python train.py --n_layer=13 --d_model=192 --n_head=6 --n_kv_head=6 --head_dim=32 --d_mlp=768 --vocab_size=1070 --activation="tanh_gelu" --norm="layernorm" --norm_place="pre" --norm_eps=1e-06 --positions="learned" --qk_norm=false --attn_scale=0.177 --bias="all" --tie_embeddings=true --parallel_block=false --init="normal" --init_std_qkv=0.0284 --init_std_o=0.0 --init_std_up=0.0284 --init_std_down=0.0 --optimizer="adamw" --lr=0.00269 --beta1=0.9 --beta2=0.98 --weight_decay=0.23 --lr_head=0.0118 --grad_clip=1.0 --warmup_steps=237 --schedule="wsd" --decay_fraction=0.63 --decay_shape="linear" --final_lr_fraction=0.0 --batch_tokens=131072 --seq_len=512 --doc_mask=true --train_tokens=425800000 --steps=3249 --dataset="wikipedia_en"
Each number is 128 + 32 x the weight over its row's rms, rounded and kept within 0 to 255. Layers, rows and columns count from 0. Numbers have three digits each. The size before them is the row's rms in percent of the matrix's.

# layer 5 MLP down (transposed), 768x192, rms 0.0343, rows 136-242, columns 64-127
056:099147135125131124156136098140156060133145163145118136151150136085134157101092097115137185144120174098149097165124122141116155149174133190190093104137101184114177012098149092072110126246107162
043:189123204161108123115123088181169160103122131038107136110097126099068106108135108096131137131099141136128156165168108144144151144126137160109118136156106167131128164160126137117137144145178148
064:157139102110137156154163123136079062148136169176117139106184086145179101123141102112188149106137135087164124140142120090130139132203140132140130135118153165104141127086183139147108114093126160
115:135142103087159149072101144125091177108136123146105080138101154052134148096145114147069127135157118145127096099096102126096112117207172127126087171127125100088137136175171160119129139172096133
068:090112128153125133157123177167172097123158191157139134136182153168099124062086159134114143092123122106090150115181177100131151206094091179094165170110156135103107113179127108116130098143139140
082:095147154065117142104105095182129112138106102152139119156095121125124128137094133179174145096095136097114112106152137111216151102167130112130157106101144164147098119118020111152105164099175131
094:094108140172125134101140170162066085192102124152116103094158119155082192087131158139139148159128108089221168099112138119143123180131145125168133124163152169157145051097111147123131072113167134
089:137130120070130145119127081068107068100108146062123110070134096159074062116111171088119139105177124115089172148060197153143099121185139204106086121137083131098130153126156137105097112126102144
043:083101106097119109140175159070147158138108131110156148095195145176145120070132107130091121197086144098125110102072118171107115094139098102094112190149119157128115118149100107136113117123161110
088:086081109114108136113150132118167093137124101191128178127159136125212079127095125123175135123136149143110129157122097075207170155062109151079158080130143157199075142119109148137098137113142093
093:163148055096121172087068150143140054121119116104081136104134163118210173093143126154146168113154137132198118054102097115151188121154060127059149089121142152104106129137151154141076115106144116
102:125149125113152137080122132119091224119118109143110056121120154105163135100143134147066110171131122149105127101081112157091126111217187113151070153120128104101157154182191166126124127162090129
141:129130094100137097111137106107091165131175084105064151161100111114109114139158164081126106103165125186134181141165147104146110143132150199161163138102138148068047229110180142078145097158114105
164:108132125132105162181169166185081097154122112135101105134128116147109159142094087108158186082074078126083140150053141112166097131149138089119117143173143157147048087107117123176147176112113130
126:141137146081123103112073072137111103163164113115132170130128152086117077150145092159098131131108126124123156112162092085131099137115156120141107106193169126083136143135134102055039094105102133
028:208134091160114072160087099124143116109120135180130086087138127111119096117126104095125146142095147103174096148106119171160149116202127090173107191174105186067165091129150178113127142114182152
067:190069141071136157137087112065134155118156167134138102180109141140053158115148135145098164119112139120100141077182176164147147121122106158046157044131127126161147110141008109128148141104074156
035:128151134108123141095103112161134130134132177168132125129106097161119130111126145132156118096129102163139155130123131115138107126115098177090152060157135128120154152147093137169184072236081120
129:110128105131133054159169105093174149114103140161165104129135119084213126143138131159139128171120116122115111131126078145085185173177149119094103137173151179163162113074156211163133151135131132
077:159155143146123133148112144105184108170128136126132104130103187137106103114090155053116116121136131157126156119137159162104155145135146156151187094081120136170046187086114078125091127146125148
100:145126186102133099187133111164115070121148169151158093140144106138114134131084123136143134140123119135025099144075126089061184120134103176137107096075113150071178067066153086156150139133103110
112:140177134142123075092139113070104127097131101106144102110090162188139124139126071139154152107107125124079174121158113096117116136121155147108115141163127128094138127114101137142161086121115147
100:161117146085126105124052120150227154120128112169120100112067157132130180138154143098136130154109137107107111190128099119145127116204130188130138135176143116190126122096146109207118105181145174
029:147106141165144100050118141126172189143115170106114135089072102028160099092102104151136152105073115157169134141151143114101174214098097168090139126155117143134113147128126148178130103189101093
141:116131126161118167110125093143128132152103151128156109120129178151126140151104110132110140062112131125113169192133047139102061162089053067125104158157150108101133132126096131077086079131116159
032:158109121175132134127089074168167103124150198114139111092105120049125128127150118099134140107063117123171103161142137100100108160123134072141078127167136111125136129222146136123166118142125137
103:079098132161151141101150097140115137158130151131153084168109177164171134103168152128099162075169119092081110180088166118150159200065097049104124186109121102121118115071139112107130082137122128
018:119165138077116091131147165163127124118194182189170109146095103187146115110147154127128119182120151140198093154104110181151093167144141140106129150178106145083079126129111129163122168123065124
108:126151079152128085092109125088099067098147169143150133122138166103197140095119174184117126126086139139115188150174174082102128114129052130133132108145200115083080130163089144159141073157136149
093:109126157144146127156123099147110104148092108161078115147171150150099124084125036095137098180099115128139127117141153080132162129072135082130124094143119126163188178149139160134155130172067154
081:052125137131152175133077158117137205126097126092115095171162099129095171122136179100127146070109131129198151186090085104110113058120144119153132157151128091115110111178119106092089136151096152
083:086136123094208112140103152117102177125057108143113082159093129093171150105138119150085060158146159140105158115076122126083115152151176144165071147103119139142169127146211158111148108193094140
069:152151061101125124153079100143143109125122142110160139125136140144150074098124118124117093119066126104167140099131220166108114160145136135087142112198100185174140194154175127148143140161102131
137:120122175183117125139134159196123121116113147147155153093131139121079123085128138132097170118052137137149171084157118138095134119134159065155172101140134151111055167116164152141139107066156153
132:157126091205141110145140100128154164159093154085163132150142172120134115112105134174185136091141126102154147174086093155124099141157095112115186117113120196159088124132170121104075104141097121
161:168160112139140083085079115159118119107117091130087114126115147132117155107134155052139142072099133156146111139091123125127149084118151083110159123082164105092038121169066150143096071116121126
097:144185134135139114059091151123121122116183109123138079105134173129129173113110129139130079106159087138058101154160147140218127088152110124110146149086116105106121153158209116089158130154100112
068:151111133125116148103164089106047039190170159149113085124049162076130152107095101191127152170080143116156146117153160102137112132076117162192141110115073129121131125111068126151174098166162103
083:081150089128137139148135162109179125119149127132091144119153080129170068109128129161180160108145132164130108125152090162139129121151120124153088104201138145141128103125086107155133128068134083
068:092145179129152094104102149130173088133110112121141091164112117137128083146117153182124165099109109099172166200104146088138144103115086190106033091139107080141169131086156120103108191152128134
100:143078101134125127144122162095144085184122106095102143124139140099133106080171125119168130098112108145072189141137145146156074160189147153140106139144199124159079105128059142126104178106137141
099:170138163168091149107125155167163147127161094113072143041095059164102141108091092078115187122129140150156144098123087124087142136122123196100111120118128122123066132177145153112084117112124081
097:108131113152138093114161174091098127139199122049121158083124126146154152101114053106167137099130127143109169127098119093160156138116164172142134103089105100157140130185113178137171147184145197
064:104105122201083146063119135087122142110139127129108196140065137110173115088128117131156098108106134139119100076130151098150092139007103200121134115110105146160110119095143107099177075177145148
104:101146129123132136120085124123094157094118111135122079108081129029133167130106155144085123138141115137138132103080076120061127098204153134110091174102137097139153171211182156144082123146081133
073:153141106118119138134160105087109125154193118128138111100134108080162063093093107123181152166074119122075144143142126118201138166154158162165174148122124116092177212083151164136112128140149144
119:136120187139127090134120147126105143140126160185139155102219151083054054106107095108116133147118115112051119122137177140094119139149193116130143109103109144093112138121158161149098145096066118
179:053098117110144124090110126164100105084148087163145145167124085136096115130134145107091099157085134127176073052069109094136110103095155162099122151160079134182176098095099142144130078068074104
128:123131135091127118139109099119209141154082126163113164126140142158131152152100132103060130178117116162095144210092140120128172177129119129084114186220141092124195181093103130181121149130124168
097:137135183081125128126156071132147128144131137094113088144105129082153125165114110126118191140143112138101131119117128147180125104163146134073144183096134160142073150150087125191062168153188154
035:181128079101128117132138123127146168153123133105133135156123135183153090080126166127145118172167119148142171175121086162168145141170155177131125121181145157116114133109095127084110154149109139
072:081093161141139158177166114145134062162173131136106145122096124192116127112114147100153134160164117128102134088132127115169141131100138183092147126144126175133141127115140180109147136192133131
088:124149102081126074091151133181167173189157144104104119083136119124183096110133131081132142108112121127157175160148112102119137168135127201101104139167078097088141145168151144157080116124082123
047:064138132141117180166150117191157087133074127116163067085124145116129088064132166166117102100110115184106128096123177154146143155086098171084115104181155139178082103124094132112116143195131107
054:143134097161110131088119146143225189123089137140144144110124118124139141105121105110138133156109118125162128142119148075141123094122105111116160128085166113105115200144095126125168162143146107
060:134147143103158108169158096127196184111160142085086114132125103127146126097102134138132129065125118163171115112102135131111133160153058170145123096115136120129190202118089155133102104102201150
157:155163150100115184151107023152121139146116117156128100128158067154175075104149137085130137170126118169105111134072133138165168139106131147139126077126124125094149105143131182098102107155163134
078:063077102138131123140122107108164149092111162134113132033117069200148185133131107047157135077128110142107095167150112112175144109092110168136150112077135121135099144147140128110126125162158127
044:071125137040158105130116094114168130127148176157127103105095088147162082121106119093119118126104090130116092136057129125115087134140172066088082098210137107114132123137146131167143165152061106
100:177081127150141129078154160106109027176151109141130145148124121128079197125106094157071142095125134107163160125133185187122122122092136082101094105125130155072118168062187151124148128139109081
142:115151182193114155191148169071075088137111157118181110138110198121123148125105034135120108116053124141083145093132120157184130109144079157098164149148195141070118090202161114077118113111143154
094:110157138128120083183136110007131147113092138164111097121134160145151130141080155132113131166165124114122145078093166101137162116124147145138113175185182178122132204079143123186135122161110082
096:061140136037122173140054146137128093106140125129094110121154124091184116132147123119136146113195123121133079133112110130145139119139107092113135160195098109149144057073112174116101212153126137
029:041095083202130116061168148096124128138135129174179150131182140074125051097121135151153091154125130083131154134098140126151091113121122137159137250135148145123127115090156099174113065134108092
163:109143134122097148121121144137127159125077110169135090182104130187129206093087146119129157133137087117150108088090132104141124113129111148180085136159145124122068067049121148171180163132166087
120:161146140106114144165134149113158143103126134090137083122173150135127136133085124145097129071110135099148120173160155172117137146140077121179121061158092148211205161186124157111185075194112139
061:118127090161120119154118142183116109100123104155112116062203139138144150083121145132175093099090122138146167105103200143105168122046074152109172101067085106176121126155130118156163078194152169
023:211119109142129131063153151132157171144128137110115131122102061065164114096077134184066166104109131184118103127125138158111113177162109153192111166165080121109064127104138109143090188158111089
074:138108140148115164130142126093132054131119164117150118118140109116161088112135097091150159159138137155126119131099129117170123128101156171109129137167128207141206112140088175080102093175125125
093:107142168123138153097103110052177126138090138132111081112165121149121101135109104118086116151160125091142151121162124146154117125064093104122102154144147108068139192160177117152141117137117126
077:180191181062142111133183096142160099190175147119067102080049056116105109135123094132179130102134120142156130126154124117138114142117143142161126120099133081087089167149095113137154087162142143
032:129124124171129138126133123161132137097154113115134139102198112051184139123121112103157155110094119148131137101171168048089132181097119161094193092087169112153157147178110142115094169135142107
020:150096159056123120131176117185162131096119156188127092065142118155135159122156074166117115054070116175153124155122132154120123107135126142096153124158106159132173132129093147136152127149169136
091:091119186120133140172107181145134104147136118160089144161100092112155138144094102135141130143139134127104128190129103158152149141092092138172159131118181135115151141097194149136111132135095144
055:122086077156143102161134130145160112113144097190142143120221092195192118125105112113168128108148129163143085125037141153109076153170105172144079159157113159166165118117108135116142120177098115
029:169156134132130138126152147177141158087133150175128080091138098208073127127115153078173101123129134180091098153060185173111131094153135216091139101168146129180146169126140156084168093160078134
086:104169083119112111129112119153154142153126151189168139166158133189085100153096137077133128107139130135161163112083140100100160106103081120172142097144149107175125125095149121120114186168169088
037:202117125126142131163086111147118144142147127116092103048139144168114108110096146153118115178092114120207111144108110168146117129169122194173142153128098144100130119119108161129173159137152173
039:127124118162115157101092147122151152120080128148106151109112139125086162085111136104141140097097120174104151079121119102154142144142075160123166098096123082125108128188042151170111144179138112
121:143117118170155151097109119150152109146185209153147161155175110089096167126094123154157109138105112159094110198170087089163137124023157156089142104108118139075140184084123110131154175090151195
124:101099122157151093129125098188105170078083145137104140168099154121161147088116167073162115110141133092139114133131132096116124121188096101187100126098164105174174112131082132099139137204142117
103:091134099114125132100100150124101229146102112123100116141126126098149111110141124137098156135126112133133116088090108154090147114173234099144080164135142083129128122147171167156090123158110149
082:100133121111132132121100119113166199158180152125081123083104156086130139129180121139186114112139150098127123105099135100085139146194147181158142141165157163149124162087077054113103125218138121
085:119100132126122150132107123072140137191147158062124099117092173052139174149125144145129134127142127099043111131147141107145097139134151160094137138079138131164121123177143152085140175112062085
070:114143190105104140156096133110128074152106131186137178118180092131178187116132167144119091119127134165151119078065153095101127071111122113061122188175135159091131113185051124153054074134135088
141:115132132136124067154136132128152074103132169126234153123146150067182114124098115144112165102152128158128093128107136120151112111128134096111101119119128140123126096128152098118073143123097104
050:212112121076130128151180146077179116122156115140083129099189131115169149123127112070093166149144136155145089107130130158111129112109177110138112113129147151127136134142161121063121172049144104
108:107123056111125152059110091128085140136152125084171113150141130170189121154163054111123142173090139147147142108195098090190157159179142174155099133135100152130165087052091141130123098091128092
099:102091154150119117135117110099139112095082127110175146166159180173147138111114099165144150109102117201071130170182105097156150108185129149081145094092152145149148082120134158075128113134139085
079:150089131125131100106158128079112029131168089173164117174152150151114138130113101126087131096061124117195160113124147131124118136089112135132086144168138135078187171109108132162099164156068140
145:194171132101122150130120086158136102147130142121153095072142096117113152157119155159108115168126130159116130173143108142114161112127145174120139127115113124125107155058135161122130114139120111
056:141149145132165107108136156069183150144075140156075134141057133153160195080119129145158115140105142129096109128128113071122158148116137108113169138093133089199171175123080132105124138105119158
177:124123215154108127117066136150085055128125200104119088119125104111144176107161093138147131117102118084137087121130165099130121147130166140175113125122132086069083123060168128183117185255130126
131:098123200114134098155145120146140145076120138146096088133079186131081096117137148165138101090144104159158132104118109178113144076130107076121110174114091124187137102127086128146148108187143171
092:178131127104118104176138176159172131176138150098135119133080152131103127138091131129088083079160129145114147112181135143138154143105145109160118105098153146149174171140198123117162111136104064
058:125133122159156140112170184075170140139106112086150098126093111125122090071145127123121100144183099122155120094083094141116167070116100138121168129124144093125133127110152089106135069149114119
109:073153128157114143135181121086163133127162146186167124123132055135148146130123157131170187130105106093128159142123141078083122138108194151147172117116161096082080139132134037174168141170113080
102:128163106192120104110136118138110119137072150084100164083184057151148116142162177136151168118159119157129126171095141112162120140121136121093104145072044140144130155113131159161164158153120201
114:169143179160156131106147207181132145128088144127105143140107087142122103131123146161138158040117105094116158107066137156136130098201092067137082171148127126124057135232148168131090108132110154
081:179108144157123170102124172090179144109152095099134218149186087094122142172111121095091138174098117105178147140158127119091072121090108116165142092130110133162145115103137111094125170137072108
114:146131101119137147132116076146187120109176133137141176112138140141120116116130144147108148168139122069111183135147162094153152102168122115107180132115144087129110174096109156103131098115064092
119:099142112119113114144114069099108163195105127133204105128115159151186085167079123157104140177197116133108136161143178124160133125139115168138093071108177123132137102089147082059088115206177120
080:093152142104179125093133154102091145137106135142114076146085100084198139101165121139099093140152127109147187162076120154075105150166165129154088170090120127103149138155227155128129132172097136
068:137152105132119141144234097143096178160113116093119120146183150183110115097156124131179096142172126116139171069156140119190160145126134217142113059065105135178100166096126105134177130108155122
076:116128083173119120114172107129104221132122086145089126130113083161105131133161145080179068180103119110082090133132113136140105120131135103063121105160110157078182071051139152118155171122138073
083:122101084125109102129141142108045127173129143141140145088110134124080139136135137188191178071098124118126099183172178129124144092172069121133180255116108136149099112129113104098094096140145112
114:136123162092105101084144126170067124113143136076142101128120161151197097140074113145105144133135086138131082098073134149142158163182163097184076095112108105099151129068146156162134133146151114
# layer 5 MLP up, 768x192, rms 0.0627, rows 137-243, columns 64-127
044:103107038094137141145129146092091096123138117225149130149163139176175179138089158177102105127164104143147115137099170131119106116151104123128107129113121111110134126125146108136122108110075118
059:079102179178127087114093115117153184075129102110158089169051199096103045131137145181083126163146114153089133089134124170098112134102111112110148141135111081162115134164103143145143137134147100
085:143146094073137144101121139131111175116131145129119095159119166079156175146136168149081114164179122151146088123096067119097192126180153116169111159128130106100155157153165140186138110181058148
064:167170146169122100072145093093123160120107085117155112119127113095158117152148084186157135140161117098136124119083105140142116097149179051162074121146151113149165178116134109118102129127116116
093:090133162166127113129109173124151096122126143099128146128178136071092120125134104137148139147164112149099124106036120154125125099093115143150136109120147135093173095118179190105109118133100121
105:132129149189124152155122136192142095134179143123134173070114134096099092208090091113127151090134070115184126147160156150092150125203108142138133201152074152157132122117128117177088145151067208
109:130149106128132138146136126179063162133134129142094147116129150155084136162123212138132135144113140145183050085101111102164143075098161102175149204152161118131131114173113151120073124132079154
049:171182140140121148090083051201142108139156146157093102167086132067110142160155162119155092133150144123139141165200100096133141173104119177187096083132124092141136135102153181127136126168122127
080:151147160159127120144137087128114234095105137124121091088062143087127139141117113102105064169150143117094054097106147148101114111210147088198117142132114111050140165141105175120126102138130132
106:143114178178140133180195161196125124068148178150095122097031117091099075123127124119110168094134128135082138177140123156119160094074103167175121176091076101095116094178080165139131089139114145
088:141179111101124154078119121141097166124130135123125077143099143086180171162160119172060092160136132145114099097096100134103170087158161120199081143110139111110155144153167157164127107192091145
123:182162117100138174128144106191084087087155091130181164109054089093128140145140148110120150081095134148187128089157126140162137081127129136194162159112107127124121182171061108126072073165111159
146:110114127131120114066111139090104156148142115138132126081139076124183136157143084142124141157124113117182090121095164172096175102171165148141121119120129121130159105137130128205095112151087109
101:105092157190120137122188166123093178099093116083110076158153112146112121133145156141120089126130146096114084088077128173144155096154135135169085132122080084126192092107187106147225219119110107
035:090163182115124196090163134126106163117135199111116169156121116120181167142162140177120085117146139165114140105202121147082119132095113226077164129069131069209115172120121110150134083114123087
081:091183118112142087097114169223134109166145033173083171093149162089087117125136144113129143080159112150164115098060161164100134161079153113127090174175137140104132107122179110095084096095123151
041:131127103154138070169105162111106132090096095070151141119134160081161134127133116105121121154149120074093094103124116117135128094102160079178096179109088138114096104102164157141080179083131139
087:145166101120140089179124082124074175140091097130186091171167105148146154127094103139104137202180092132111143147125122087107138102145212136166149137085119090078125204094196095076157108146114091
084:080131138109115111120123115127086149132130091134145113140154076114135107141136103156141120114129113103127116182106132111136140135135157128100050146160157103119172068132108181151163155123134103
098:095122117136129137040107182136143152111167107175131150114132177114122154181149068149115121086079113139195120115106090100154126117138150142162117177162125136191115099111091141130170151168093115
105:157154098157107107103125116160122196123123137115127087140113120143163159143145111163122130147131099182128161168167165128099159101148174199153067127110091075072056119114146116118106151140099213
116:141147071174115119131179105092080160121110115084153124097091073160182118149135118120100148148129099121141165123131142159063169125171163115123138144164116101134064127083151097124139129160109135
037:127127098106133133179139149111054093080138078117154060139142168209137122149122125114098054150179116121117106120077137117152124040150137062177095116129145154137141107121166163141121137106148151
122:190166061126124133102121127126129175091083123135146092072120094061139134147147102069133141091137119150141142163140136199069138153146142119113057124199097112111110119173103169185138173158106189
039:136132143097099121126188215132085152134093124126137135145147129178163136123071159135104072173185135162108141095139165187159146085119117181120151126089108150144135100081123171146099149104094101
134:117160167144101110097143101092132157138113133101162124079135066141155179133142118161101148122151120101143113162150131122068148150111119094116066062161135108154082162134167185112119115160121144
023:108154142238136205098125084091137138149119065078083107126181167078097154154143148177133107094126135110059153114196142117086129103094076169107158108046113138175161173176121175102156103118184142
117:190172138081140101164142103139093152112129088147150112113119125119178089156156145195123150122124128164110147145081103204108128144139114147118148063037081078101115177118199097110124105165110161
106:123127052044107128184074121090077088115101115123171111133128086138127112137142092098122123131095116095119156155184114136125144092158138147195158107090112102135152100188127146147159159142130084
126:066128182090137069132127149080130107142108148008113105094150073090150090147165128092096097104158146111161079167143152117055179131186134132189111162119088167081092126157134158175110103154104150
101:107177090074132125084130113138074130122081112132158084142111152105177198182171123163094105189161118131141100106113112130087213071157158144125117163098129099161127153132168120168120124194110108
075:094142165140137109159169114071115143119169145146119122178164152160067141122116136148127127170185106148108122136159083128153143082105183168119112186104144109131114110078090114126147117128130117
133:133091113178125119115154142136085151086139098096135142081155111098118162204111147179140158113147062115200104123067090145117139136168094150154129208150135175143136117138150123170139122171128099
107:099118156089110150112114141103133090091193128146091138124147084191168110134153118120083143159130129115116118088148132107105137121074153113151050116155090059126161150133088156134178148128128167
146:164123120131137120144110064087102140083088083165163123128132077151172150151156153130089126155142128154144107159060101127053115094209169114142147093090119127147137149155169144147170113164113112
121:168155115120128122139166078102081121117115135107168138149135121154128102222155164096122113196140127141161156146101066140110174106117191100123141172139160125138153114108126136124145130151128120
068:103130119083129097160126193107149206089112091121109153164185134160124112146141166062123099125124128125082088139117093124098149143179158109095108119147199093123137097135160152126067146113107152
081:112135187103131170113094113121092097104125121065144117105115180114122158114141116170126129129158143106139145077087136093149128161114126161142138105070054093096128145145164138155099090138159127
098:157117058108124117139180159157181145121122185095114101146090142125110154126159129163138102175213148135114096087061131164120162076149107138088056118122104140079140144173081138170098138154118155
120:103149097145138109079164091156112205121124147159078095163116110136158082129140095154072141109136140043182118105145129162156123094144140061098085143131094040089192157218150107107126061127103146
125:129132136114119101124162117108087132060129123158142131180143141131122099230119159169111151166144068077166076138112078114090178115154129095152161194140145136139200123142163152130169132150055127
120:149132114107129135081135075085117166112121155192143112161146126090194168141144101170104123225141118129176104103125087109181118117195146087076142115146115116138149139098196110116138115127102122
085:138138112091080112099126129150126179122105176116131105101155130100184193113083179119095196148112023110111115146122106149094123130211181146123093138166108153137129165179138157138076115149126157
093:125159095137127101113125116145111162122118134086151101114114124083165178162162160154064117151174109151156089115091057149098184119186155118129128172101137129128134161158181163172100124167084138
094:146168104087169122159080092143097123120120178114180134125103166119129195135152115096114105169168160071118123132138105167046171113151134165127146108035206159130165126121150116176151122152121168
127:143166133111106123048179151133090183139143104101149129054128136144140141157157159112116132073092105108121089171126105157075157128147144115136102150159140134158027109137111186127122101168116157
141:154183055075123104103132110085167181130112136121150155097112147091137156148127149168106121135086119162199141196141111177122128139120107124127113110152154123106103195197066138123061075152137168
110:091180104115116096142215080123054144123071075107127069163109130113142121121124100143107160160133129086130152162102138079117150051158154131165127084046119099145062138128172072100196122151125071
123:135090112143131140110154169112114183053136094128092103098152136143100133143127120149118148119128119116117094116104152136167145069160186102105115109077107154153127162159135160140202098149112102
039:113178154170115151129119114155110125139153115192096131120142133094085180153149123142146188092087136080116080067151137105097112139091089093122133135063119105067103159152149138142144098153145172
084:147186079186127111117142201106075136100084185146100157107169168140118093146115180134104127157110123100156102083168129063116154092136154067134111128085130085141123119156119101067143139140108094
123:096135105128111075073154153066111201173080064144170118116147118141147159177158213097053113166136132173144080058127116177119155103138151072112166151121145102198181145152177100123103108160117062
075:137140114104122110097100159112140143177166111168076136147131118128075204110108091138128232187159016111101111139154128095090132100163185160123130178042157113127156144139164131123151136105160132
051:132134155107139087171128090101066120121211149141125151158089129104138123109126172145114145137134123116119131159119090162091125123115140112177097129183127146162121066127152125153142117101097139
088:136161142086117163164112118083126108127094191101168153073125081148165125134135155077057098188154138121103082140149156144103166121143145106146107107079087140074158164174154111117095108142100158
121:149111159105134133130146153134159084134155124127117143122089131108113134146130104145097124082192151160146128128106085153131174138095107172150126167033181122095196139174155148193109124133114151
072:220109137114144168098123194123099119118096138173162089182162132086146119130147156182118108154064085093157178089115086179143121122155131116153082159156130111112158151103097122159158109118131129
046:140137117240133164125138176163081122110101100111162151111148163070082161101147156139138145153150144123141149107221159127166150092105071168096181127080105160147128110148089167105140119119166156
123:207093080069101154129153133120137121119134141082155168105191127085118107143112114148139145135151113088120057113094117185102164107094133132145115125115158177146119112185136160171077125153113148
143:121145106167119176115152157130088140103089164103149114168153087154193166170135051118068129174122097151139101128069086131084169081152206096089117120132163111125124153103166162121150155164080120
106:118170119109152106164171125119071135117089141145159074119145142053145162136140176157123118205174129138142101177165104152103147097164122128123155136027101131089111126113177087130139131161096140
124:135115086097115118121153153099091166125079106116126127131158084135150150154100142156117163126163098118192146148130076215037166162201140069165103124141150119164133123132190170121159158144095140
032:200173162079110128156126103197139109120106109088085115127102143139161142174101126121109168161127078193174127104190112094136152106132123090108105065127122127148116148110102146122145177100162141
132:145127139113118191085110125098121141142130086108150138127147080127190154161132098120104136132119123126101115075111061124102211126148202161123113150131161138113107165172113136219099087165099126
101:101166146124118120074171125123089151142166111171142152134135113127097130120110200094119133219124118136126120104065085099156128086067174144172148138083156094187131107094174147141153137143100081
054:142135133077111112110135087078120152125105160103131133184101113093117112145103090104083147192183128125136113171134051116126126092206176119171072158207166154109162137097141139153095146137132087
030:124169147131127102174130100169092133059157085117153095120139139176041146131175122091135121173110148118112145116112110064133118073107090112061117088115167131119174124115127134104132071123166151
073:129116114152117117124147149209108181103128183176095111096116205138112164144129135145133101113081138137136147080152134120128112084162105082152115145100089067115042152099147112109128140146093151
113:164120085143123135105171128135146154127105130118111103154147112130120205147147128155179097182114133178132136187122108134087158114203156146150086130115159119117092150118141124128164185136082144
087:069070071148120143097048152103071169129103115126189090171142173120181191158138134149086147165147127118093148109072138168085146097104122109149110156142090150152184108147143183079105166134145113
040:144123116082123088102112112089123134123095119133151114146075136200086095161102121131094066135155147127131138162048112167165135071174144097194063120204146170117134116081174094147144118143119104
027:127153084210080163117066140071067146071126131091132151168132125067130121108078143109162112143163114090093130080131079091138105094137119120132128110108144118182100130124141149114104090120144142
078:155123054154131092091162099150113165091131145120156162138136128140089115132117133108111117114154099079140119062142164113111129113177124136088164132157092129090082113157093124115135109129138126
051:166185181070096152114129124126127135162105132058126069143044168067101140164188110176114106136110124138109168127203101136139137116079119095155134122088144096116113161095183170137110125136166143
036:093106075140133075142100109094139098177149104100180208169126138019200159125120138173131151155124153084145167101198086095135126159084126016141105143090119137095104121155136107161119149118132139
094:128060152177119137167165130089123130055148110093129110132115163071175108129148145148084112143120128108149106087128107178128113135221148121119134170111098136096097147111140120140117153140137093
042:073154163137123147096149130078124125123099147152165191202133112059122135160148069115122161127148118128049131119161123169085155148111144121061114124127119140149127151142150103141095099107124074
043:162154127092150079147167140122108147119167153089146109147114096093151115124172083122116097150120153097146119176091136164105132093111168108192112156154134193118147123087197130112121096118115095
107:155161115134136129080141151116108076134134105077181183050144063107112107201136117192100143152189118116162108122128066105092219097098096131135139125152147173105137078134106112168112154159077107
138:141091114103095120140163151107134080100083131141037135102162127058097126169112168137150162134130089104121094135118128163110168119151146125187113154116126176140159112157110152159114104177109160
100:182152109126111134116147104116117163123073113093107087136122149094170173169141135117128120147159094160152106118157084176046176136156177119169134127097139155122104151161169164169118117206047176
118:140176098166117163130134118129054081179052127126134104147124101109161123174109135131148181166187087102131144189161112093037195105146129133151094125136110149144107117136127158117141135172090129
110:146204094087135103145175136125039082070110072091114138064161146121129090211183113093135113166165149138189135120152091106076148105140133060153130139113119063110087134111138161117107135156082171
074:145137077138111118103173152171093162143125163111117052096095148086131126133118086182132132142138121126133150180194133165143161102152111153211067117104110097147154156153132120098165139146114144
112:106146177079129116082094100071120107119088105095118100094114104136187152138163123084134096098153123128125087137093107109074166132182159172114145137066150144113166096140090116147166152134091103
050:075133137164116164088076102213113145119100127138175118156055102128069128113130186178137092110102151146120166108128095077133128127153090157109099123141111090122129124109102145168142072198118139
108:156165119143105125123117101143145130077126148180104146141142147103158134177097066185126172123121060108152151183148083171098184141168119122124096186141134144140130147145150153162141116148096174
107:103099160097104188142118161141125119117156137045099182139153132064105115143152105211148149123179098125196079053093106122130132136142111103134118156130151150136219080140125188161170085133092152
083:150190090089136189155133145179151216137138137098093154114089114162116117122143153155167158162150096140109166159171121168131150115138144129066163100073127136141045078128091091117135085124110125
094:106100124108130166111178121122143188108157073202102110128072106089099152151142176172101160097079131135146083087100090092114151126144100022150167155112150160162129099182099074121119083154105073
095:073085195124120118113144187156201120095177150196134162089156127120121115164145143167107104158135104078187081119140126074172155103122126135158078165170168101160092100148099178126116132135117152
146:122093101094137150080170145070154169136151136099134152148156154127078123191116176195126130177121097123156115130102093135115176084155159120149160168142129137153172115170138127250186123152118103
135:107137151111122104093140160171086098132135096114158148152149135108121110214135188080110153156136084064137053107135171166122132101156143150126140164138113150124149097146149156159098156166117121
100:136089061148110114155206131103111130147098123137153140149172121100151104140108144091103171198110119064138110166092114113121135097156167170110122126125097121116144127096155109129160084141114102
088:107120161148115126124137105078166136168130100146119151108128104124182119118124113150126193127144051097177074132157114159108142171194111121109160130072119213156157053135122164144138031171106102
099:149175045093138102139062098144117165150094135113182085139140121127160151134146112109069134123167119209087113186151170152100158120125125136144122123056095141108109132115161098179175123133111185
112:151160080124116090162099106081028197090094155114159169086102126163142147159136156117102115190145129132154134113165118072120139125183196091144185153168083101156106133180176148113169100170069134
117:114165074091115102139134103096067189152095110181124124121147132110168133200131141166101125168149105131183110142094130139088190098154175103130089168139138088168120150109135137134165117151071157
099:153151141098087103165087133133163127131149156141100106147173091168120118137114152143143170109117061135090097181182133102165152118119172144154118164168106069101125144123083153173149087140129135
121:123086103151123158086131145109117111107113114100086122157071102151151122147159153139119112125111115140138100050133133146117154123135106096174186123085094152125131099139098160121120083158101056
106:157126082156113129117149130117158156091099156127070084125095134107134180134121084139156188114103092150150107156132093177106153162216148125073085149175135100174135157203080155183107121173127188
096:092162139089124127068117129115068133124113115139118077142097136086139184189174163158084106191169111125172086103069087138117196101154182101175096157093123121135152148142152144152100127200096121
059:094135122122139102133041148116171078090139118139137142131110108104156155115129170147102157113097131106086106215083090139093117066130133051096098174203131148073138116133150160136104122137106143
096:134169121119136166114068176072142161102095149201119084179099212146115192137118157113089103129120123110147109124196131137129129158207080089096139184138165107182157174102197145173138112125135160
111:188185055139110148117134149110091177131125119154099145163120154109144190137120163164148163145167081078129136101124102132066155108163176119160137180122155131153151135102138107106140121153079100
121:127101125172114111090116150113102171127131129118076131161130103148168152189144139163100121127118123136169071121110031136127209088146171068113124210111156103152101113166122160176131109157060161
108:077101105117148115120119150156156181147170124128164158078098143103126185145162090191126114108089131157149092112088168119111118107117115153135084108097148152115095148131067167165139160140114165